Weights of a small transformer language model: 17 layers.
Each number is 128 + 24 x the weight over the matrix's rms, rounded and kept within 0 to 255. Layers, rows and columns count from 0. Numbers have three digits each.

# layer 6 MLP down, 128x512, rms 0.19, rows 100-127, columns 0-63
089129102146147170128088117136159135120135145138164120150132109143121113138135137146178125121145128115104123103118127114114176146147121157085138134086095138166151120172139134148150109094134126
106109152178121120139122144114101138180101104114143147137133133128094116158150119114117092146115156123127158121121142158170144082120143157173133118096166089165121148166149103094129155113133115
134081136127119102133104146120121174123102106121095131107131139127140091113108131082113105122184146131128196093112118184161129116141159131159162121134149127162109144143131148109111156080101163
124129175117136125143123153155137169131129130125121119150141072138094113100125166125085122108097146141162094148095122133130152097147151115109136192121085153123137122121185153107175105146112119
170125129169120139130082136163109113108127124117123133156101139177133126143136147128144107124152123098152145140104156135140125124114164144112164096129155148117150134140116131140119116090120153
135143149085128133168114121102117112126139140113135136081151085128087108154144157106089111127096152158130133104144119123173115159146135113090107118129108122123062169123149103101110119146138079
166138090130131152138117113174147144100135141119145087158145154134160117163145115161139138108103127125112145112067121134085110135119165125118101141089104135094103104123127106138114115151206094
071106126098108138096141147091130140159120129121140122107167164153164134157126117128136124090125123150146163115148103069150056128129114110128106190149143167125116101112112087157117204100141105
118125125152124134107153110110154164093116132156097151128102125092111147161111128115133125116120137104090131127150137128177146094124106136145123138185106110076134124096154176125107165111145068
135160160137116121107111121094128111148108130113156153109139115103165116113154113113087143132128158113136118108103138105127113164156118152140151117102143129104117144114114145092111121119098147
108158145102135127131120212144099136113105146142121085102126109136113141142114130151161113128082099123119121137167134130120095101108162141115118103170105122131137136119132149148149099148138178
082157139095134108094129135186152131119132135133145115134145132138168114101139131154130163164180096094147111107155121151153098108088143167146099144094127111123130121141128117119160117112158158
097121112151129073138124130135092147125173136117131103129128136108132113141158128179079125096163159122142146181149096154128093129119139131117155145096150130082135124112129120187152094152141109
131127143116139160094112153157101133134129116140150116093117116070138138115085128143171118147116135169115162120146107105106153159117139125133143118159121130152150097101128144145109159104128118
182157155118103138115178126076139150128119135117131097171075146104108138095119135146138146138105131142149153126122106130103093151142101196090129128071143167104130137149109109147142154110128156
150144108131149175146129159116164116133178103174150100132107132120135144088125161140090142114091110111109112128099112139148131125119119141107116145133159162076116141145123114091162067077095144
097082113109128159112160141137127142126090105163104152108116131113121115117118138130122120076105178130113162169106133120130190120103120151161123127124088111102136146083104173129129121161128127
151108137139083185156115131138160149141100114110125156102146134134107128145155108157118127137166106129133110161129144131157137149159093138123168130108091130127072120087120143133156109150114092
178122106127098127128132070104128166109109156114137141126120155134097128141119113132118169129109150138143165133119150080086093126156095122161141141139164134134167120114141142095129139115121127
125107135145117137133147115113140130158108123121139131105119111099139130124111150138140190131113133121126104111122123132128104120107103097128102095115136131123122156107132114171144133126120132
129119127129142102136150134117091136135100113131118148107112108149100141164144103107117141119124126113153110152113141133081094138132112154124098091143131197091128139152137099116059141137131152
091115114123121184099160101112156172165080125151169096157122121090135146113134158102141148095131136076106144153096125112104130130141135143098090110091104140094134094141105118138140128100139128
108162133141131137126104119170144132148166120081118059124125108111139167115143123126162122143130151140146129130110140179108139128170160155161118161077131134139125139140160121146084125169116139
054146105090092131174164136116128127148073099155152128103141127116129121166124101120106154121147144139124130148108114120107086116087138105098120157118129154137105116128120134092098138152142110
154125111161076134106140129114110098128125087135128136066105136107121191182121118089135092119116106137143145107135193135114159104116140095184145125120128106114132119124083156124171115097148155
161142095130109105090106149164110146140133098116136125175170174149180112161097150167153132127168162103121113096139142093128145111140156174137150124119133134129149135101109136135176129128142120
139148092139105138101109145117139126140150083140166088122124117148143134140115143134107093137149155073092111119154152128114088138148134137127116141130142147115131166146152165111147118150109110
124111215135138124130134097120093154144128183162111115170118125125110157151169155140137119116124112147169097123121162119074131141133141131099081167135099157131165100156155127131134164141113158